Weights of a small transformer language model: RMSNorm before each block.
Each number is 128 + 24 x the weight over its row's rms, rounded and kept within 0 to 255. Layers, rows and columns count from 0. Numbers have three digits each. The size before them is the row's rms in percent of the matrix's.

# up: layer 5 MLP up, 2688x448, rms 0.044, rows 1824-1890, columns 192-255
# down: layer 5 MLP down (transposed), 2688x448, rms 0.0402, rows 1824-1890, columns 192-255
# gate: layer 5 MLP gate, 2688x448, rms 0.0468, rows 1825-1890, columns 192-255
up1824 086:167122112158143122142110149149086140129097124142150120152122154133129083121094130155119138155149148070080155136188138138129097105168091114117123119135112113140123141181141123098102125106112137
down1824 090:143128163103157161135141121129110125107110155127143103145199138161132108114143143127104133120139136107126190107157158089130100158139166172100132117101164132171131130182177146092099134101114150
gate1825 090:095118094141113130134135152091175196136126125125137124132131142096146159134167158093113138113152135118096172112125111110162122150156118151123109139178154137133113136124096102176090079109152133
up1825 094:147164154139170134150137144138116057140130155085103149131128088109135075133129097156130106144129097143172114135111146148126122113149145117117099115093125106119160120127167171094154135136145141
down1825 090:124151076130116102143110154098200127145149156092121128117158125081149120141172104134124088152166094134127123107091151119160111153144115129117118142179132116151133137132118168140121121088162152
gate1826 092:099134137112133126113163114155121146147094128127111129162128109127120141136168139113117154156134079147137130116140141136131136167150127158149166093145145153162110102132141147161159095127096149
up1826 090:142183131128093152122133158151100115120111089132148114153144119153132149106167135122126111124065143106132180126160165128135071121155081137127121148160105132131136120132141159139112169128181155
down1826 094:121127128106153084126158092133147127112119104117126126154145103121143110120138135140140113147106166094125157166114157125075140114080133136146145175155097097144103111141076132110159123133128121
gate1827 097:071113131108067195128127106137081135158116085138144106090146132109164106095160120162133077136114164143135132106111159133126159154122151126111157130177135150109166141121133141134111122180113185
up1827 095:098168109149104104143079127120098076081152102080152131109099097163152138114154143122098124182108108120129145111111102142131133138141148105120107125175144149120142082107140129120141122114116124
down1827 097:164113123127109133121157140137152175117074157141089142153147138068100108136119107127138152111154137133099115130123132111149131148104098113189131125117131120147109109154099125167135103125146165
gate1828 104:139136157112117130121182142162147149122113077117159133078152117133153075119125109136119157134155097125106137120123110154112152156172116092102149120130154110131117161158095137134121133127118149
up1828 108:114072111132148133125083124151092154162115174165071125166124131143121139115121185105140138131152151111124114155109142098187149160114149068114127119081159176132120113113099160105103086141072146
down1828 107:138072103116137147100094179158117158169119142173102130152151155134115138091183163121135139128182141117093102128137103119150125148130109088127112082110134153143144107117138127109098059121079149
gate1829 096:125122126113142113113156140093150156122083112150128132083171109133127125129171140091115110133118143131121112117122152126173140097139090115137148167131130149148091130139132150114123159131108154
up1829 091:136131133154125142093112127084163131139151074114113148150124114202116123127133122126164071120160117127097141106155152097113158125169132126149119140101113119144146145141097126134114164132160155
down1829 094:116130110141115100116148115150135153116112092109149141096172105130122135128141127168146115119126121136098127078129137136131096135081108144151103133067127127144128125128112126118133124148149073
gate1830 101:112147141094153127165104136104186147127078091139174123105123128107095160155149103155095156104125123168113131158154087145060124126103117157086133089137107124120109130117129116136115143078154134
up1830 111:105110141063143115124133154123127061115138090148109134140119140136154115125085105105109101101132126136146095133154120091108117100144148110148107132108097150120105107115100149150157104134163141
down1830 106:112111161103165141119121121124151124057074121149112121128113169136115098123144152132139132112118122125145087112167066106108137113128130098123135122147118152097125120140168156124151122103156123
gate1831 090:166079123102113166111168135129154145159097128116117125150148060117135130121123169149150127107168143107114158105168116099133136120092117128155117122126124123145141115154133145168082195112136139
up1831 086:103149038135146144134111118124158082108128116127171135084164143114145097109160129127087132145149141154133110145102177141135131191158150141121121102076131153126145123131063129125166045142089139
down1831 092:144101117107130167129166155139161116145102108117130131166148073107121153129147168146139115146177148093108132104148119077160095149067132113132099120108095129166128119114123137167112140137106163
gate1832 097:143091158132104143136163141180099137120116106137163139092097109120146117126151153105128114117097128136122114157075122083117137103114179159123156119109097117097140112124113149171120137135135127
up1832 095:157166134173156127139086113115119112111114088172175124080139150153135145130114104102104111073085126135113093098101133107097095117133124147129115156093147113147138136104124130133175122180149118
down1832 095:078165108115139069142105116139135109081134138122123154086115159123103118132127133124110122118147123120126138087168108152133099128156112128149087153127132189111142136119132137162163129136121120
gate1833 097:168133146144111117142120137147123154139148126124121131179153126113104132125108151137123107100134138145093136177144101144147121151155130132141145121139125148142154110148076152084145135136102160
up1833 094:184171142114133087145129145118131146126110103141145107116125136112143127121076109158133167147144133111145117161133138118126148159111143111115138092055150138126158119119175139103125151129102101
down1833 095:134130142121078130133113143195167110111134180117151145147141161155080167125153136171104088086100120131121117149131103121185107128129112164088121154109106141150114138095092122098164173131143158
gate1834 098:100135124130128096131090099150162088131113122121114091124124143123159148139177149085124146107158161117113129104127133111134081149118121100099146123145101159142113115127140105118109148199169113
up1834 104:161109130122152145140149134150147129126161119132135137104130104083146150089129172109138148150155120122172090098094179142117158120119159125131122154114163158146086113103119155140153087130160152
down1834 098:138140119107107164119155168097142154148126110130119133142164093165129164100125123136127101119128086152154113127084166116091163095128154153150092162114136128151090134121110137120106100096078109
gate1835 093:139137083109126131117086126123111081144127124103140110151131134148171152152093097118152094133165132100149129098134143108172171145099141116122128145130106127071149176124151113135109089162113112
up1835 097:109108171165114142153192142116154162147132140123075149122143113091118108133153123134118088125137107169131154120083106173116136093097078164115102131124128104145125104139128125102166160085110144
down1835 092:149134128100142132153123176159151103102209134096143150144138110187162153152126122163130132092150114144150152114115122124127137121120115142101138149113115126127138179093172146148123127158129180
gate1836 106:150107146110135126159106138096137087144100171131112130121124073128133143136144127121137153099118109118079139099148181079119111138144167147106131135144154094108142155135152125130124115171182126
up1836 107:175133096145102137124104130085118133145094126144141126147148127123135164128100059117139136136149109134124105130180107116109113139149103140163154099089156137120143104159114088130108155093139108
down1836 105:086107120157114110181130175105159136113104142105087147117128147102107094098114115090151095128119122155125090110156144118136148130053151149108129135148116116097095133086129157084152126115086129
gate1837 097:129146164143120062136125172127156152158097109163138157151105148171104148154098131134116106093119154098133179178136154118126147134123152112129124126118102075151128117126132153143105120103128160
up1837 097:110112133128106085132112106105122181194131124163140151160095172113100122115101144181091087112130160119167135125119138087129131157125164082140132120112129120119144108121120159165139149084121147
down1837 097:115110077125119124132101125168082114124185143138127136130102130086148139124134130163137129115163137150152110078137124148130108103140158132131123130113123158114146101140099126143143113144151101
gate1838 097:105150137123158156075113126114122151120107146168123142126138115120128133131128185106097109113124162132105127111141119143124151163136181163137129146106153171093161128161123145147135129134130104
up1838 103:181105131150080140159112136116129112104132139105154123141123117092130112133161122125148148106150109107156105150131096100079126109139093131105134100153096101136132159143152106124136139124115170
down1838 108:112120145143131145060096135093149139095133142163152125121167111108132125146129191144138126124140139148135087119177120127085144155130125158144122108120153164068152094149162126149133141153126117
gate1839 096:129078138135139090117085145136180146155103128136140158103107131148147133132081123126106125111115116153143123127131088118115122098125143145119113130144132133115127107103179153088109172134129156
up1839 098:123118124111143095200093141107100137130123148085091135119092159150097141112119156153115133101095138118170123108138128128164133103136145151154136165138128117097133140117170138107139137109176117
down1839 103:129154147114149177200115135093065134078109117120111113121140125126121154126143150140129135134113155111132106118164171119140124134135099136172120143111133107144118143177123083146160140093104101
gate1840 112:118105145136119144143127136099107114158120096124130146041087120161143049155115117156093103117147139090125152141093143103133145122124122156103123151087149116098155155142119106111154126132178169
up1840 107:091140093093133140153119097109125158145137158115099128131139201171132103082154127142101108091148113189107110153118117171098093160123164124172118149136118138157100152134140132096125144112099131
down1840 104:149154125095147131117168128144125182133139147081173162154073145110124086156103127111152187101141097153141089125179132152155135148159143134148152135129083128109108150124157169097119106136118105
gate1841 107:156118140154092139143150105122084162168054070117143152063085112188108143146153125117110099121099138121130137124152130108110125124143094182062164145134133135122158161162154125120095130107151132
up1841 099:109128169117182098149141123110130125096114122138111135109128157132156130110144157166124130126075145100117120145141146174102161151096177141107084109142142113132091117114117105107148115171122141
down1841 099:135101133151165110146140159135139179118101101179134103152116125144111144105117119119089159137094174131159101124115127168149123089115114097117076114125179088173106126107115104147142106108134075
gate1842 105:132141127101165134134126120127119139129090137160164152158155078110118143181133157132153169125122096105127170135105127159144132155153117145110118092133149114129122168151135137105146148142125157
up1842 102:117114131106130099153106107126108094118171157149112154119080124144080062124103140120066146123125150128114111145091163124117092104144109120129143124145134132119128156088141148082089106119110111
down1842 105:146121099107133130113088162098104114114142114126139106100147138159108129139108162102121111145140115098126096085111133121151123124102116087125118093139157174109176140103103110144082105141096139
gate1843 105:154144115121113118116089132115113125122128110126129100137147121153158179138086097137126137149124115141120140169141096147127170122134142112170136138094166132136128131122095101140129158120126119
up1843 107:149134120169129121143200113121086172142171164144161163127129085180124139159118138117139156129133115127138132152214099121136188136152138128112146126137160092121109109154107120146141166117139136
down1843 106:094107097134129122109125104111131123107142196141176144087119179147130116128164123074090176092113146104136164108127104130129133117139175122083114160108186132145130076160121114119147109128110157
gate1844 101:102108151136139109103126129154105105133089157130110132164135149156138099172141125104123127114123112100133166147105149107109116111130121123137084110109075118155211180142091140180104160126146128
up1844 100:124121143118101146123147139125124158174107121136137106132147129132083119118141115168099115162120142139126119146161115180150067135136153112168126149120119137119125100148135105126187175159109171
down1844 103:136147149120134150127105113098122127141100114114140146151142131102098109147097150168117087070098117131154111138166089126144111117103156169156114146114104152111129146164111089110129194126101143
gate1845 094:114131125119132129127127121133107156118160170097125102127143119126165147122125147128136101097166141134111131126105114125140139136152093140141151152123112120084119124085138121139116140139130143
up1845 105:115129141161138111104158106140163110102105130096135171122105161164163149131145112178079142165104099120188172117127094097120174116134118113124113148105096109118141157149150138090144158158158087
down1845 103:109131140161098148131149101123126119133141167090124147123113127135152156141128128161084107145120136123179166092127104106159133131141130107120152121104084144141114135114158168100168147135160089
gate1846 095:146111076149122134134112158102185103146138139122127154148115131146167127147117119152129105137129101121169126121150155107117116097135182139099096029103142096090156111134111124143132121136170150
up1846 089:119178109141156151119114140095108116160145149146133137144099138126148125123165110167083106154114136142159159132114135095135120136145123133118119118085201135101111137113088084168127177142107124
down1846 089:117175090166190143079162124103128121169135103162132113123157130105117155181134129131115111116118125137144125152130157138126096122161082131121131155089154172146117085148121125166117140128126131
gate1847 105:117135118110138140101130131130168090113106134114135123125093133149175157142131126151106144114153113159170114162158093102087096115144137100110093148142131140136106112120142126159165146118129104
up1847 104:079115099090183132131094160145137098120144157123130117154138175122065113164113124132113158125167138150106123134131104124166116188185140128156116168072114134119097147121114129108138136128112115
down1847 103:105082139158163105138090099126172124108149182159115130153182123143129168102133124125106155138158151125135136124161082138138108107129089164157159154118119135122110167116164164170145114127111174
gate1848 096:121095129113118139151125138107070143126129114131102135175126099102136086165124147126101138109135106147109117107152124136165174098121138145135118109139118135120138086124121133121146128145118101
up1848 096:187123106088151116133117119146099117167137113187138085128143149091121115095168159105072144112179123121114121122144148131128122084150151161134115108127109119169129140142154099072118148126111116
down1848 095:101134126140106131163124123143163139125152161079100133122150190137149137124087099143158100087103118129113178108111169093135120121100122120138138143120183132104174115094092123178128137093167145
gate1849 104:167117084182161095135136134158112130147122118104128161104142108095090106143142164078099111180131130122143162119164114176149171167179144163136094099115140154126167116137092102111135154119130120
up1849 104:135105185103120117150140114086150108162114126163153127149122105155127168162119135138159125058119083133108117126129178072121114094088130128107163150141079085122148139118135149127109101115137136
down1849 096:157148109148139142134141127136120115161116097109130130152116100110092131175173182136114127153095139182118154128134120155123153175130126156145132097102141090148132111159124118150147125101117099
gate1850 089:166139153127082163127137153158071151102088128175126106145164077150087116126098132114137147110163143140117123134107125120115137115141139117128157101126118176163111135148117125156175130097112114
up1850 093:140164137103148123170087120110114155159133168089143103156130114173109131158089113082111129117143140146148133098133124097171102114115096112118113161124141122127094118127138109109165150113131097
down1850 094:085143136094154098148142118131090129142129137093136149122112127103155132098121107108130129158124139178157147124149120128117139102120118127131130161155156080132098134141158101112117134140151079
gate1851 094:118145141123107107160172154118088113144094130122094145087124151140150136139144128125133154104134149140115142104138108142118133133156131155126128113101135111127116114119147142109149129130144140
up1851 095:123128122125130120104144132083159124104089134148109140136159141103130079100089126163112123174122121131106135121161105140122109133115089152152163135114152115142081113092154109140153147098107101
down1851 095:159114117163109134133141137143117102116127129126155156140083144202178086090136131138154145124099122132151079122114143151108134111102172139081119112141132116137123099125106126145120133129099142
gate1852 094:133118133118117159147126154101132089119121110141147120123114148122148123136144173086092114123094133155110153110122140153147111093125143125132107107136138123134141073113094089156096138117150100
up1852 091:145086146109129144089115163135126172165106183161171138118117096104104141122190147150115151164138105096146114121184117160156150177116120130087122090093144139118105135156103132117143107147133134
down1852 091:118115124101157163118152138099146147144106135114145136129093136099101100109150175138102139128091098090104108108119106176126108126142174114126115134119068188097083116093111100112146137093140101
gate1853 102:144112135125108126158142164105108066103101115159097117141131122112170152118140138132167129137124167097159155155118110089120132095102111105120132121133106084133159115124126152179112101158100121
up1853 101:111081122126111092160157153072110108150140101109156165144127155167154130111138117147125131163145127142119140092118110093121164147135155111116144112110141113104106112084121132143136145154143111
down1853 103:109122132147093094132141117100124143179147093123168142127131132105122125159135084088110138110138072152171140100096121126146153161134138131089132130123149150140095128142151150095133133137183099
gate1854 089:119138117100130118092085162167140089161122111134136124125155171143136139127121095143098107119149110143141122151143153111069131151085126135120142113112121085113154104122101143118143190153080132
up1854 086:105145120156113123071173099135152142144147120133109137122130105103120049103149106123141116118174106088106109100140102141131158076153093122142154130108146155123130131104133120159120166158144116
down1854 089:162106150113121106103159148120138093099143169085127115113139087141134150106124156098097127124099163097161141128150162153146143151158113165097098117144137129118135136121135115110138116132172169
gate1855 104:173128075122141139161118157120142110140097123105119125116128119139141157129171121118140179114150165115090117137121145105150147108118151089076143111143149098143125162147110060133088106145118117
up1855 103:130191169128136097110099126178129118115109154147112138168137085132089141137085130153146088145103159126163149148135122089119132119139099158135128140117136138135133142132121161128139174110123143
down1855 102:162169139140116109144126146146164135118133130087125072134129122155132150157127113154129090113113170154158109128118151154130094075123131134090114142115148102100159118126127136104163139175075104
gate1856 099:146098113150106141141154147105168145098114129156112130128165111077177092115107110111118107125160138082125112124139077112084093090158142143143149096114116107127110106140153142112128140115125167
up1856 092:203110129132131150141114119144119113123124176108184135122116120139111126131107132136114146109091094160145128156125141142157126140086119148106103133073160134124122128138142073114109191111129136
down1856 095:137161153146131107162121142135143111172150115134119088134110125078099148107103133119099131139153117153110140103105096145148127112134137114075128090112148131131097141106151099159119138143135161
gate1857 111:135134128103126074117097145132089081100115089135126108131106122190140124142126117164103142119152158129167140165084100095115082092103116087118157148127129153099143137139134106130158140172138141
up1857 109:151203149150113122124159154156157117127092143123135100129090113122117125117118110123135112122118118076164163150161085102147140124121088104134132143121068139133154103116134134134153104136155161
down1857 107:119106124153123151164140123168139116132141125158120102075175137127149135160122148124116109114119111072120122105112134133169144144127081084133150173108112139121138141089120114144141137116124127
gate1858 082:068161147130104114147124148093164120118162138150094156125116101120137107124119137117099121125112129133160124127115117123133090121144153108160070113120155112129137129118112149132116118106069119
up1858 090:152149132119146160176095116124093107112158186130138162123143154122068083126103118156105142187135171113129139141081138110114112108112144192119155139105141137137139125122144111075118118138146141
down1858 089:139113107149150117109120131151113125136090088111160083123107195128138123156130122121161127128154094116097156141114131145156170144099104129093128157158119145118132124125097126178130116138168143
gate1859 089:145112116165130134122070125133106090108161131109148145140125155109108141129108130129128100146149133122101133103133155127144104107126166138150177174143104131127107160097150152122163114144170104
up1859 094:134105078129111153177119096144160115155117106151111143169102114175102095120131110102137071129149142148066109131106123129128056152138125141144138121121116102150115146146134113109110129117113131
down1859 093:125141170103132102119146146119087149107131136111142125091143161064155152129129149164113177125120121121179152121132128108143157110117162105109117125147150177111163120115091148136121125138154094
gate1860 106:085097112169113147115130148130141123138111153127091103126152136145104156149098147141134128137154135164142165148131126108170176173133089104111138123107105171120141151158112087143089106108112123
up1860 100:123144144123098172132126068115082107138050134198124142126101096097150092099116144119125153153123129111112134110142078121086155108139118146149109153131110139126138135091202145096167128134146105
down1860 102:137071128196128131149137161084150118138104158086138136151090156154096141146123130145140116136102116107105151102130120050161109115142111108160137156136126078140118128129112115150124172147152180
gate1861 105:120149130166129129082122140149132148183077117142141117106144125136116126133148179129119079123156164154125167120138144085126143177139190159130110077120112147129169116139083129164104128138117110
up1861 109:131137147161107141129109089178120123099096132110102107137137177144102087138190109130108124105114150160126107168109126160077101136097156131151083143118138155147116129134114135144152132157080157
down1861 114:131125159152098159156104064118133116068122122143105151175110192122170101128109092123098145140118116130138107158133124123083111095129116128155108156112145128171155155189131128117147159133098124
gate1862 102:104039104150129081157120114131153133133159107109127138154115147150148079165100107095112115118141121150132164133116128154176095184109135134125132140112125101149145142147076104133101139086097115
up1862 101:133110142145139141102140108157077127129098090066131117132110126152133141129131093126119145129115113111151142126142192116118120102120154101140161114115083087164156119123147128155115127149098102
down1862 102:127171133120130144145187133132154170164130142190128134104144115108101155080158133157135145109127139088129133107122059101152123125112068130152109109160077142154137123109163120103115115118157107
gate1863 092:105089144123116127118151138141118107122086049114155151156136144105149104166130159136174149124070110111114140165096118133102103138083138159134105139136083153113090127127147093106153116128107155
up1863 093:139142112123108146106100152127113187150120077111158098123131124127120147128128128151133134138141143130156108095186154093110152112133149139101161122157100120128164082164137138130142140111109161
down1863 094:129115116134117104112112151116077120138145102104172099146126134128099124099110139181145158151166135095139121125136165101097167151107149132088137140099081137112132095156142101095136122141129142
gate1864 100:111103104145118142114153156150135093117141121098120134105137131161161135106168152109119083135132179068118140119127147105155133111149107094124138121145121161131144110122135140166146105146119121
up1864 102:097132150088115150106094154097147149137089129142132144092155106158148133113097112134117082152130149117161108143186128112186117114127114106128166151150125168118093149114151142097118119133069131
down1864 102:127151173115165161109101188118134158124076131156145113097110089135118126158077091145140122132154095102151156123162132102168150149128096146107112125104095153126141155127126156136119092107104128
gate1865 109:132128137151104155137122150110117143159120102114142124095088161158093103139126168144131116123139122123129164111154113082112110118097121143149140121139106120116143170114089121137112153108138120
up1865 108:140151136143093134107100122162164153121090118153145135137149127111122157104134144127095143166096156106116147130151099126139136120116124123095144109150133129171133119168095077135101113124086131
down1865 111:171150126139151176136113170101104122150133127110144143101160132168131100107133156133133111096143130145113130102125132098090128111092135115151125134123093124125151176119133120164140146125095090
gate1866 112:140148147106153141166145119102145113128081084119157122125132091187135150150116125112124129156147161106137144148140119085167181116147116113096141121132100154117132160158136090111127142127131160
up1866 109:118123146112119131136099170139153166158146098127144093114149133146129186142130125159102126126131120158098157132091086166097124153160128076134148134129136113135124113098125128164078182129122150
down1866 108:145157140108144127117126144190125097135129144148154114120141143122088152139173176141135114136131107128106124153134123144139120149143136099170149110117119146089173103104103146112092142101091125
gate1867 107:099114094122123085162151100066119147121112136143133176114106122150129113134121152151113128073161120132143100128153074120143140105138129127094109134096138113117147098158142153118149124103147157
up1867 101:104094134172130096124124138089113146111088138182106164100132116106106169144120120095086061140168119136148148093099124146113106114121123192145115121114129102115108100113148124131159145164170102
down1867 104:091105155175117120081153096058142155060117127149116197125139109123132164138125103120144099137144148114108108096127124119121149089165148145171128093152156077088128079100144100122104182091106115
gate1868 101:153132140146149137123126094125160135132129132119129172118180138117147095102147115145077106122176163081126141127160130145157147156138122131132094124074120138148163132121112118081149118088136133
up1868 104:145095115147151122161140107078136144121088101121173101140140091146120158098107154080177139112139134142111114099141076155171136115108100118112173152158134138078103110149173150125135074114075169
down1868 103:134142141123136113128148117090118094091157128105151200105141109105121123137108136165152148100122160140136098130135097108169169115100143122163113121141092104140103163089134159082140169104122111
gate1869 098:176114147117133163153179128120148168168104124158129108113175106156147135123135130067099178131136118141118179142114141123135117133142133101098161137140113124150125116168094162120076154115086131
up1869 097:173133137111123117155097161119162107140133149145127099165135145155127155097132119105100132133118102137123132132096117099106110127124164124075101125145105148144130123120113097112118145143097133
down1869 104:117182108110153126147080196100138113102133139127072146122129163128097121155138123117102115107096063127152140108105107114136078113109168169112083136101108131139140079097073116113143151143162136
gate1870 096:161124132124162074108091130107115111104139120201135146149146078109129103107102094145108116141144110117106109123143151166178133133145091122118115117094171169133103125156139120089173125124108135
up1870 101:138142146138116128131146119156123138155071097156159126166132111157112134185140131157084128112108132115133136133098096149081144086157125136113115117130112134142111101126077136135099135081100163
down1870 094:158115072121155113118096155107101144145192110170115141131138087093150068092092097140121127128142096117123122128163154161152116102150130139148139111098152119154114133105138123103180126138130159
gate1871 091:137135157080136128141141143156080117131128163148112082114130109140151141154140143100139198121107116103145150117144123096125145098101156161093106101108129132122112144158152163114155136131084123
up1871 096:083134118168137150085141194152154119079084189101096138123146144136135102125127126116125130122075155121162130116129099146142053146147117137121143148133100146172168130193135153140126148120138113
down1871 096:143119144072103119150104140156137116142170135150108116089151135114096125100128131092102185081157105137123137149160105104130131108108141168118144152112138126147104107111172133118118106130096119
gate1872 100:102104116124150170156119105112125083112159089100133138110106106131133131113175159138129121102085164096110147148098119146128089133125174151150103146110132105093147137128120078132136095159125161
up1872 097:124147088149153080121109113125100159112126083147134134131140099122132111119104088132130136138168122123101140119110103096149121062141116101104125136122156113151130174119143145070145169137130104
down1872 098:150154123125150083109133125125130133117105126132101121114139129116123152106085143125113103140095081146121156128111093151202171141124106125123167129107155148154132122117151123141134127118147125
gate1873 093:129101094141136160112127123109139107118116129169088114072140145109159138139124130116149108103148167148104139139146130133096066090124155095128193144158124152132143144144092118144115151166097138
up1873 098:136121146156090083147129108091111147094144133079127137135097144152084134132140125165121139139112115118127138114127072159094120175108142176121135118123124111097115145116122111096132152154114094
down1873 102:112127122108123149111147152103094114092123147119136112141136151202144152156138148136131087136132163141115141111141136109156123135135120081086118110095139099130108114111145143157130159169135137
gate1874 100:112112159093164106152132140122083092118087151131149096081139101153105113148132146182122164128148115106135135129128126131132125092125155149147131112078137164108093117152135128152131109092119149
up1874 100:162097157114207159147159130078111069140120138159164134122125187132096136113149094188086118110128112053110166103115181161091146108094139145174128115122119088131096091117136117112119145142132117
down1874 104:124116157140136112105110159160128136147138101146156162156105148096125130142127120089092062179117117097141172139119176112161120174086080132135134129125144095114181103110126125108133166129179107
gate1875 097:145125185161126084106137131133167130112116142152143119181088099110124143145123130127156128128130119158178129111164136106127119118139154125122130100125111093139148149127136153170116122078103102
up1875 098:074149095143104127155076154156141126148131124068138096096166126148110155116102099145100085123158132132107142138118114141095115167129111106128151138120134123157106111161135095102127132117096112
down1875 096:183138149133140108087151113125169127106112144155149162152066095125095082105113140101112145149083102122150128150166140106143126106135145175128138119107095144096139155108149181153149145064128129
gate1876 109:133115162099119156161120126115137105115106124126114124138113087093165117151114116148134141166159126121162143120136158156116147124170127096127115117163135102099191135111130114131109107140165088
up1876 105:115181115191142100157151100121149093131157119121123149104075105112134110150138147116098103149073110187135138110133084124184137140125093153164148153161165082115140101179141112114130091156141119
down1876 105:141136109153134078130163117101166121131121122112155106122102119136121126175124118130102134160113096147117169116125117150139147137107108166158142116128115075154131161150139123146141120133128126
gate1877 107:101109127119146110122127119146111106110111132121120132104127142176129127122138113121114141144141158144159131159119097122097089145094119093089148152149130149160158152136115155150109157167112107
up1877 104:110096181099093149125110096095136141150096119129090142130136123172165141112135134179164094145141158116143133114152103136128149128128112131112133130155164097127145107132144170128137122129112114
down1877 101:145122107154109088145118163104122131155135144139086130140132106144130100141098115124123141092145144156069145100168117077167160127098158100096150125165132138133149110122114128141117168129195088
gate1878 101:166140051196121117127130106154138128164087132136105126153089110092132179135129141118102147119112113151134120124149121103120142069130136165096147128097133164075163126131120094115127143172108122
up1878 107:145147120129088127125173132151177185143127086168162096131115099146147131125105159124137145135147126147144151146108117095113131073162116149121125120095142118127110164129155146108160148097146141
down1878 106:184141102103163105153162106170130134126149145118120085130098116119140182112132164105111137116102129121154118126133115106151113066103134160101137105107129115140120151156123102117115122120097136
gate1879 109:162119163118140171131143135136155148115087094147134129140149160099091141120131142132135129101145137146110137165150150145102120165129142156143081137140113137110104076121067127145137110146109149
up1879 109:127128090134099087151130116118144165147163131130153136138094119128128138128139124104154082150137129137130112138105114126132127122134104139149151129136144130119087107147141120073163172081161151
down1879 110:178169099135121116138147094116092165150120160143137118149108125117106191145125106123122165151139109159095138129094110128156156117115129075129162111116115122109141125139127087082138139143178119
gate1880 098:131110154115120150176108138118113093172104137122154150105147089168131128143132171139132137119068119128100131165113160134111113149121193125110117145163104144117107147118120129151169122102136196
up1880 099:146141126153147075110171104113150123160143107159119161114124108138102124113130081142071077160125130171103116115126111106148125131119083081153099151138133135128113140114111170098101177113130121
down1880 097:099120127104133140104137147136100161095119137102105110130097168142162136174108117089155137096107128138128114101125118158136153147126166158141141095159093103186113128081097102130127102148116143
gate1881 097:153113140127122128139130164180151174100115096101145145146135122122150133116159114153108128135109128108148117194109140123171156074130160128123115145128103120113179150132107097127129133144122139
up1881 097:109105111156169122066145150138107110114106132165133132125186130156143152175184091139161103178157136128194159100165085134157131124122084132110130122129105165114099139144139099164147115119121130
down1881 096:136138122162162113090167124132138151138121100120154144126189110139130160173179109138174142173131158125153123130163106127153195089121143122102090095141119161126098157129142126146145101154141145
gate1882 096:153158152151117109104113116126196183126115105130148149177173150134136122179113193112110084100170154169143155125127096142133075114138067162147118113150103126115137145127142116088126164123143089
up1882 095:161130108146107114131101133104119157163113113129129109155153110123114131160110152098120083130123143135103136138130115134100157072142079140152149154147134098107128131121125153149140160141124127
down1882 100:139129116114142183163140117113073117133132163143104113110130143121114159081128109150153122166123123115128136110120147091139131133137142106139131154120163144160145111128125128086159100102108129
gate1883 111:126102099105103143116120161122122111149096086114180106120130103170140176143132135081139112094120109107137104135130128066111136122167140092116092141084101145107140145150127101121108106138131162
up1883 106:163198101103134122128110130115112098116128133171138086093150145117153137100066123089136103110145067089165144098132121134061110099168149116126168138142103115115082113105121091100169102115100139
down1883 106:112159131126163101131110169101095132124113137157060124129144155115145076151094131130094142139149080119143170102123134146110095135111135122119145118164146120088113118105120160114118125106107144
gate1884 097:134084123149138165128158122157144135161118114131133158135183112135130120149094140077077127151145122086152163110156095115140150147111134131122132116075119140119157131124102111132138120117146168
up1884 100:126111128067131165095078121143137164124090127158182140098172131091141096072121113112080144144132170090120104142165114176123148118103170173111135094207132165178107116130180090126125088125113149
down1884 100:102126123090165130147084138164153080142157120163134136124113162136108104121141102100108112147126132108123092141107148128147097156104132130092103176153105182129102133110143103159139124149092147
gate1885 095:109118133114106160116106107069124142101091118113127173129108129127179100135203135160123118122110172132167149129142129095150123180089162155104145095144130129081175097152124131112114100129120109
up1885 099:141135146100129176104140136134099142127131120124104174155122101155107121108141108163100134145133155110135101127115182100135130138107128116125119104150129127115132088161146148102102096128151145
down1885 097:138148140126146149076152138138085133155091155134087145118106110103109165143115119134155123132122129136118136145124167088112131136130138119123111106109162122127132098129130157132138090126159120
gate1886 108:150087146106134168122151139127132128154112084114170127077127104089169096160140152114170101124134097110120139157153138124136140123131120129090108098061116116066158090147120114088090123113178130
up1886 112:136123133114141116158137088117134159139105102133181089106125087134128109142109115106135099124094141151114086158103115139094117088128113146133127166119126131105099101086150118145144114117162132
down1886 109:125140113133156134146089108156136106129130159097127151083127104144111140111140119112126112140112184153171126152074109117087083119096137149118129145153163133107117119117122122183203145116154121
gate1887 097:110082100170147102124099105102131134143121111103115109146076135138086118130122148164155110131140131101100101084115120130131108146107115134118125109153146075098116123109130099162124110162119121
up1887 095:142121164109111122145136139147073169163124127143139150089172118163124140109082128130131153081115138089130118145150115139105155076128163108148149133148154157141151122127174171134126162102137124
down1887 084:153137142102122162128147155151138112143166144150124092137104115140150144103153098112115109176125108137159110133097131094141148145138131133139140133106120108169145162149115123095112116070141100
gate1888 092:181102145137126132178116163122120156120081111133152127131157099107139129121167119135131094125122127154122112144083129149181098110118104125106139140109126117143143121151148117159126113076152110
up1888 092:106146163152153136143139133143110136111122175106087135103127165128090114135153145143122112106128100120136146141193149134132137156145159157126086116091132127124154113140115113143127142117153093
down1888 093:157098138138112114114159104103110147175129131110138124132134098147085115123144123110104179151128121116144105134138123130134153107129107115125134128158146103122124117069126127147069095143113122
gate1889 091:170103147131140109102172149113114150131102109119134115158164107128090092120134108091158139140129115116083110140135065148118130131106122149126170138135128134110136115137139128116143156118113125
up1889 089:131066116094122128120153128173116085167140100091203125110105158129139102078136109142131131135125088097167136093086137128114137151105130100121119106141138178088142093158138145081122137128154145
down1889 091:138079118132147102115141101112130134152117141146125106116134088122132094124125143133187119129156094146131151129121084091132139156168123129135169145091113102123138152175126193132127118082097111
gate1890 098:153144165163124093157152104143107136128089128126148122126142108114116157121159126065113124107123116094131140163131122138142165123074129112094166119095143131130128090153112119183135153108107117
up1890 101:092137136151148137128169138132139138114130167121152102070127104143137116152090168144163120080108121119139101128129116111053127120103163120126136125078133107129141112133110128151169192113129160
down1890 103:147113092130167058130101100134083147128146139120140115135110135092123152128137133093128127148184142129139172158168106115170134164091124118128154106104117131085096087152088099140116104129139084